Weights of a small GPT-style language model, trained from scratch on English Wikipedia: 180M tokens.
Each number is 200 + 20 x the weight over its row's rms, rounded and kept within 0 to 999. Layers, rows and columns count from 0. The size before them is the row's rms in percent of the matrix's.

# layer 5 MLP up, 448x160, rms 0.0766, rows 315-321, columns 0-159
099,174,189,169,226,183,235,188,195,226,199,164,197,189,231,185,244,188,203,210,192,204,176,185,210,191,199,144,210,199,220,183,194,199,166,206,201,187,176,194,186,219,195,191,180,191,205,183,166,190,191,179,181,199,204,186,223,184,198,215,194,244,234,232,198,217,181,203,196,148,166,175,183,249,189,242,189,183,209,184,218,223,213,206,230,210,199,194,185,194,218,184,234,196,166,211,253,214,185,210,181,181,206,222,217,230,199,235,186,224,204,172,199,197,212,241,201,210,187,195,205,211,184,195,168,205,226,220,194,192,177,232,214,193,198,199,169,214,196,187,167,162,175,187,209,193,190,193,189,194,184,212,184,183,179,221,188,214,199,208,191
100,188,172,215,178,196,218,222,190,197,181,217,207,199,184,214,206,207,222,172,243,181,206,193,247,190,213,181,218,158,184,208,188,220,199,166,244,224,183,201,193,188,192,225,186,203,192,179,185,213,194,207,160,195,209,188,213,225,230,186,173,195,173,248,192,194,208,204,219,188,208,206,197,198,214,202,190,244,209,214,210,213,218,187,214,203,172,206,202,199,217,193,220,162,225,171,238,229,199,196,160,224,181,218,200,219,208,220,173,223,210,184,195,199,234,232,189,196,183,220,163,188,195,201,196,205,241,207,200,201,191,187,199,220,228,200,184,210,180,182,200,217,227,228,173,227,220,188,194,214,199,167,184,241,216,216,170,161,167,225,187
088,164,226,211,229,190,190,209,183,214,187,211,204,208,190,201,212,207,202,201,163,215,216,219,183,206,225,195,211,177,213,187,204,242,236,189,226,184,199,209,202,166,167,208,152,209,231,225,195,165,208,197,199,212,199,194,225,211,195,211,207,206,217,223,213,210,188,196,203,184,202,184,228,214,196,246,201,203,191,187,215,182,199,182,202,170,272,233,185,191,219,213,189,213,202,208,203,245,223,198,220,193,201,191,214,229,194,222,213,240,187,210,170,209,209,221,213,187,223,255,156,181,203,186,198,181,195,219,197,179,237,172,172,199,216,175,163,221,204,209,149,197,189,180,191,225,212,210,224,179,201,182,194,216,222,203,214,201,202,200,181
110,183,210,217,203,190,200,162,195,211,177,165,174,218,188,152,208,194,220,228,181,191,225,236,183,210,202,172,218,210,202,223,209,175,185,191,168,203,211,181,183,243,175,182,223,177,197,178,216,209,191,211,199,191,185,227,139,195,171,196,227,202,192,197,200,190,203,189,183,202,217,169,199,212,208,187,173,184,197,167,188,190,202,145,190,170,206,180,190,201,181,227,186,221,204,198,186,199,208,206,185,213,208,202,206,218,168,201,176,236,187,197,242,184,200,183,196,184,228,207,221,185,195,197,205,224,196,162,219,169,225,168,210,184,210,211,215,197,172,215,226,233,193,193,188,187,224,194,243,192,225,177,200,178,194,185,218,145,213,191,217
101,181,192,217,197,187,217,208,206,212,229,221,198,183,184,193,181,245,228,181,188,194,226,216,185,199,192,220,171,230,235,230,202,225,226,201,216,199,216,189,211,212,177,163,193,230,248,158,225,207,182,246,158,198,188,188,208,220,231,196,177,198,213,232,196,205,193,193,210,204,208,233,189,180,173,213,184,189,208,185,219,187,239,221,195,206,172,188,147,203,192,187,226,225,214,212,186,189,187,209,220,189,199,201,204,205,200,213,203,200,199,201,232,186,225,182,187,181,193,209,182,148,188,241,220,222,212,226,198,223,182,215,180,218,190,199,221,191,180,184,232,192,188,175,200,187,224,218,201,220,214,153,201,205,215,184,219,198,245,213,207
097,213,215,231,212,204,209,189,196,223,193,187,223,193,221,211,153,192,236,231,212,201,249,221,182,202,203,227,208,174,188,190,149,237,237,220,217,195,177,209,199,237,198,211,228,196,235,181,205,206,201,230,221,172,216,207,202,184,183,179,211,209,194,236,205,212,200,191,209,228,197,191,150,191,192,206,186,218,212,199,186,200,192,216,198,200,193,192,202,209,182,200,197,198,224,191,201,190,218,221,214,230,216,173,187,177,192,213,214,218,232,192,245,201,184,190,221,167,167,188,182,193,199,185,207,220,193,177,200,190,198,142,199,212,220,212,188,182,187,220,168,173,228,213,153,205,230,201,194,212,162,174,165,205,184,203,171,201,169,204,190
099,207,200,189,182,217,184,169,213,178,185,221,194,213,189,177,198,193,146,220,156,224,206,241,198,185,244,211,188,201,195,170,190,201,198,224,168,211,215,190,170,242,206,191,210,193,185,172,207,179,195,175,198,161,185,192,196,204,208,191,221,202,219,222,180,184,188,198,215,199,201,191,179,213,234,164,201,210,178,215,191,202,206,166,173,245,198,166,224,202,194,205,193,243,179,222,172,237,208,206,215,226,177,215,220,204,226,178,213,226,209,222,221,227,190,196,184,199,218,203,171,212,206,176,202,197,181,196,196,225,215,180,188,194,234,218,172,204,198,216,197,219,210,239,241,197,178,230,218,209,228,169,228,216,183,230,203,215,206,218,190
# layer 5 MLP down (transposed), 448x160, rms 0.075, rows 315-321, columns 0-159
097,219,207,216,228,177,199,204,222,207,220,179,186,205,202,232,198,224,201,214,209,209,193,194,185,185,216,207,174,205,194,186,212,234,217,191,210,159,209,208,201,213,182,208,159,195,195,217,207,208,244,210,201,195,235,237,176,210,202,223,171,221,218,153,189,190,217,185,197,209,203,185,189,139,190,181,200,185,228,229,188,206,185,172,196,181,218,194,185,210,216,233,221,219,191,209,177,209,258,198,200,198,206,215,215,201,217,206,224,205,162,197,170,185,215,195,190,224,209,189,180,225,212,180,214,222,186,170,172,192,208,212,193,217,208,180,219,224,171,203,220,217,198,170,236,203,210,204,202,210,237,137,211,202,174,213,158,168,200,194,226
101,177,205,198,227,158,194,186,195,221,215,224,200,266,212,189,218,188,187,182,223,163,233,211,173,250,204,203,233,231,195,215,217,215,205,221,178,207,223,207,194,213,191,190,162,225,190,188,186,190,173,185,180,178,183,184,214,201,220,210,206,216,178,239,218,197,217,209,177,201,185,217,211,181,220,228,196,209,193,225,212,208,169,176,205,196,190,194,219,199,223,203,212,217,224,206,188,209,177,239,184,227,219,181,194,214,203,222,200,199,206,169,174,177,170,170,211,200,160,189,200,200,206,181,197,179,179,217,179,205,224,210,165,228,235,182,247,191,225,182,197,165,188,203,197,215,193,199,199,199,158,179,201,166,184,207,204,208,197,189,237
086,212,178,217,192,191,176,204,169,217,148,217,202,205,211,199,209,252,186,231,217,217,224,176,191,215,223,181,184,181,182,167,185,213,189,168,189,179,213,220,166,193,230,210,224,179,187,195,205,186,203,203,219,177,233,195,183,211,192,191,201,229,180,208,229,204,191,177,218,198,221,218,191,197,188,175,187,221,194,259,187,229,152,175,197,225,186,210,226,197,202,212,179,218,193,197,224,194,175,224,213,180,210,191,203,207,183,221,223,190,218,252,163,218,232,203,211,185,235,203,234,201,195,194,207,226,186,224,176,202,165,164,225,213,228,191,220,187,210,209,234,221,174,175,170,197,183,199,180,212,212,192,201,197,188,206,194,194,205,196,199
110,223,204,184,185,171,191,208,209,219,202,215,200,188,192,177,174,214,212,246,191,202,189,197,190,216,189,207,232,223,217,199,214,208,187,206,202,221,227,189,197,233,221,238,189,188,210,179,194,209,204,219,193,188,226,215,193,198,218,211,203,232,199,189,202,225,200,209,185,186,219,196,192,214,222,158,196,203,206,199,207,168,175,183,152,214,213,187,178,224,209,210,222,210,224,201,165,235,205,221,218,202,203,176,207,155,179,229,203,193,171,171,185,160,186,218,186,165,194,192,234,133,214,215,222,200,188,187,163,224,200,212,187,220,201,208,189,216,187,270,183,180,206,206,206,182,161,189,195,202,192,179,203,167,175,231,216,201,217,218,197
102,180,184,201,196,210,209,185,181,209,169,184,214,187,210,228,212,205,175,180,218,179,181,191,178,215,207,185,199,205,197,230,192,177,241,224,218,192,224,217,220,179,190,193,199,226,194,192,222,199,224,178,184,207,208,218,176,206,212,212,182,232,191,206,217,205,225,217,203,204,170,180,209,176,206,205,158,162,201,178,185,172,247,200,166,229,214,201,249,194,175,171,234,164,201,159,234,214,204,176,185,204,198,191,200,194,178,216,191,224,195,253,178,188,200,206,187,202,205,211,174,202,178,215,231,209,164,188,184,201,215,194,213,239,190,204,178,190,177,209,216,195,251,183,202,173,205,237,205,192,185,193,184,212,216,241,218,241,195,204,197
100,184,205,188,201,211,220,223,213,206,180,217,190,232,173,181,186,164,167,214,161,183,192,226,195,198,179,203,201,198,182,203,202,189,192,207,201,222,201,224,213,182,223,218,213,208,211,177,189,216,238,206,208,229,246,174,208,179,159,206,188,176,221,187,186,156,194,221,182,185,195,210,223,181,187,184,207,173,214,200,201,202,197,179,185,194,222,209,200,199,220,230,239,194,194,176,195,209,236,182,163,187,185,217,216,192,246,186,187,214,219,185,192,213,187,184,222,186,240,210,206,174,187,220,209,206,184,215,231,222,260,204,222,191,163,178,172,234,175,180,185,178,178,214,224,183,223,219,185,223,169,222,205,191,200,214,208,167,191,190,226
099,216,184,240,220,249,201,189,190,191,218,198,185,210,234,215,184,202,220,188,209,224,194,199,225,184,172,200,216,215,209,229,198,190,205,225,207,213,213,226,198,196,225,211,203,213,160,185,221,208,178,206,212,198,125,189,228,231,213,188,216,200,240,182,192,222,193,177,236,223,166,179,210,187,227,219,192,195,168,204,190,221,190,227,190,177,178,205,167,166,179,152,229,191,151,203,199,187,209,232,217,203,208,214,193,192,218,235,188,187,212,186,227,171,179,190,165,222,227,220,199,213,209,203,207,201,211,218,192,214,182,186,179,207,195,204,175,240,192,182,193,214,165,202,222,186,215,217,200,192,212,227,200,213,203,177,210,197,195,216,206
# layer 5 MLP gate, 448x160, rms 0.078, rows 316-321, columns 0-159
102,188,225,195,192,216,211,224,160,132,193,246,217,218,226,172,173,209,176,182,222,208,166,176,215,187,174,203,223,230,197,225,223,195,214,200,172,172,183,198,192,200,197,193,200,196,209,221,215,210,161,241,221,214,191,183,170,192,208,189,188,205,227,212,202,189,188,180,237,160,170,211,212,183,190,196,185,189,182,201,202,179,191,189,196,224,220,178,190,191,186,215,244,195,214,206,183,196,188,212,224,222,204,185,197,209,191,201,175,217,218,200,205,213,197,198,148,184,182,202,212,213,182,179,229,202,211,200,192,208,181,208,222,165,167,220,182,182,184,192,203,179,225,199,185,226,227,162,232,190,196,177,181,231,196,175,228,178,198,170,186
081,213,177,172,213,202,192,177,191,208,174,217,203,212,150,204,228,253,174,206,195,195,181,222,193,186,213,196,209,184,188,158,205,228,264,179,228,189,207,170,180,210,198,218,166,203,220,180,160,136,207,198,196,210,189,212,212,205,206,191,207,217,176,189,185,188,209,206,185,208,230,189,198,182,206,193,184,199,209,185,182,214,217,134,185,205,244,222,180,174,183,219,205,194,244,211,203,215,198,203,213,209,180,195,224,210,172,208,224,196,185,208,238,221,182,245,207,162,184,194,185,208,172,204,200,206,183,209,189,202,195,174,171,183,196,187,210,208,209,197,171,197,207,193,222,209,186,204,192,203,203,186,193,219,179,198,215,193,199,215,160
111,193,215,204,190,224,184,184,198,189,225,215,187,177,246,192,187,184,203,185,211,187,177,225,204,199,160,199,200,209,173,241,208,224,178,164,172,191,219,212,207,174,174,207,181,204,230,217,215,195,201,228,209,179,157,204,203,212,210,198,199,219,205,225,178,178,215,230,226,182,202,225,211,177,210,216,195,193,194,229,218,194,231,203,179,213,165,183,243,209,184,190,206,223,220,212,183,185,242,189,222,186,194,252,168,212,236,240,186,219,169,220,216,220,217,207,166,228,190,176,210,208,215,214,200,216,191,222,164,216,162,207,205,182,188,178,195,191,211,195,236,179,189,196,170,207,179,203,199,223,185,202,216,226,202,172,180,220,183,176,196
107,186,200,200,242,199,182,223,195,217,225,210,198,216,180,186,193,186,207,164,212,158,176,228,214,188,174,184,219,219,180,214,209,190,215,188,219,151,225,250,217,187,202,189,181,225,186,227,171,212,212,181,198,223,164,221,179,202,221,217,180,192,212,195,212,202,183,201,199,194,169,192,217,268,186,192,215,199,157,224,197,188,196,197,227,207,187,159,192,190,205,194,223,220,189,209,204,212,183,213,208,167,215,175,212,179,211,186,194,155,223,210,207,220,200,172,186,222,213,186,204,204,198,180,185,190,231,211,197,177,231,219,208,214,224,205,193,237,176,190,193,208,193,170,187,192,186,212,186,184,216,226,160,208,179,204,182,178,249,211,184
095,179,212,159,183,206,181,208,249,192,200,165,222,215,202,207,224,165,194,164,186,212,181,208,204,208,182,191,167,189,193,162,226,222,184,192,182,196,183,200,171,166,211,197,196,214,222,217,184,180,199,216,191,188,212,194,236,216,181,203,223,231,192,186,219,222,197,233,176,199,175,204,181,227,179,223,183,211,195,226,200,200,186,197,208,217,205,226,214,200,207,190,204,163,215,212,242,180,200,266,209,181,210,183,208,161,199,175,170,222,244,213,189,217,202,216,230,185,195,227,190,216,199,193,211,224,243,201,208,196,209,190,188,180,209,184,206,219,194,194,155,168,194,210,226,202,204,194,218,159,220,192,198,193,219,200,216,184,181,176,166
101,210,247,216,231,165,196,197,193,201,236,214,208,176,207,181,184,167,199,214,190,201,163,182,185,179,179,225,219,199,180,225,171,223,199,222,206,163,191,191,183,212,206,208,187,175,170,226,206,215,193,179,208,190,195,214,235,200,226,225,217,184,227,203,211,240,182,180,230,208,204,226,203,173,208,193,215,169,178,206,209,210,213,207,216,197,199,154,184,173,221,236,192,186,224,187,226,202,210,203,186,180,225,227,167,223,239,206,174,201,179,191,181,194,200,235,213,196,209,220,198,201,200,206,206,175,197,169,188,217,169,215,164,163,171,176,201,185,201,190,182,161,229,226,206,201,186,235,200,191,216,187,176,206,194,166,178,176,186,183,186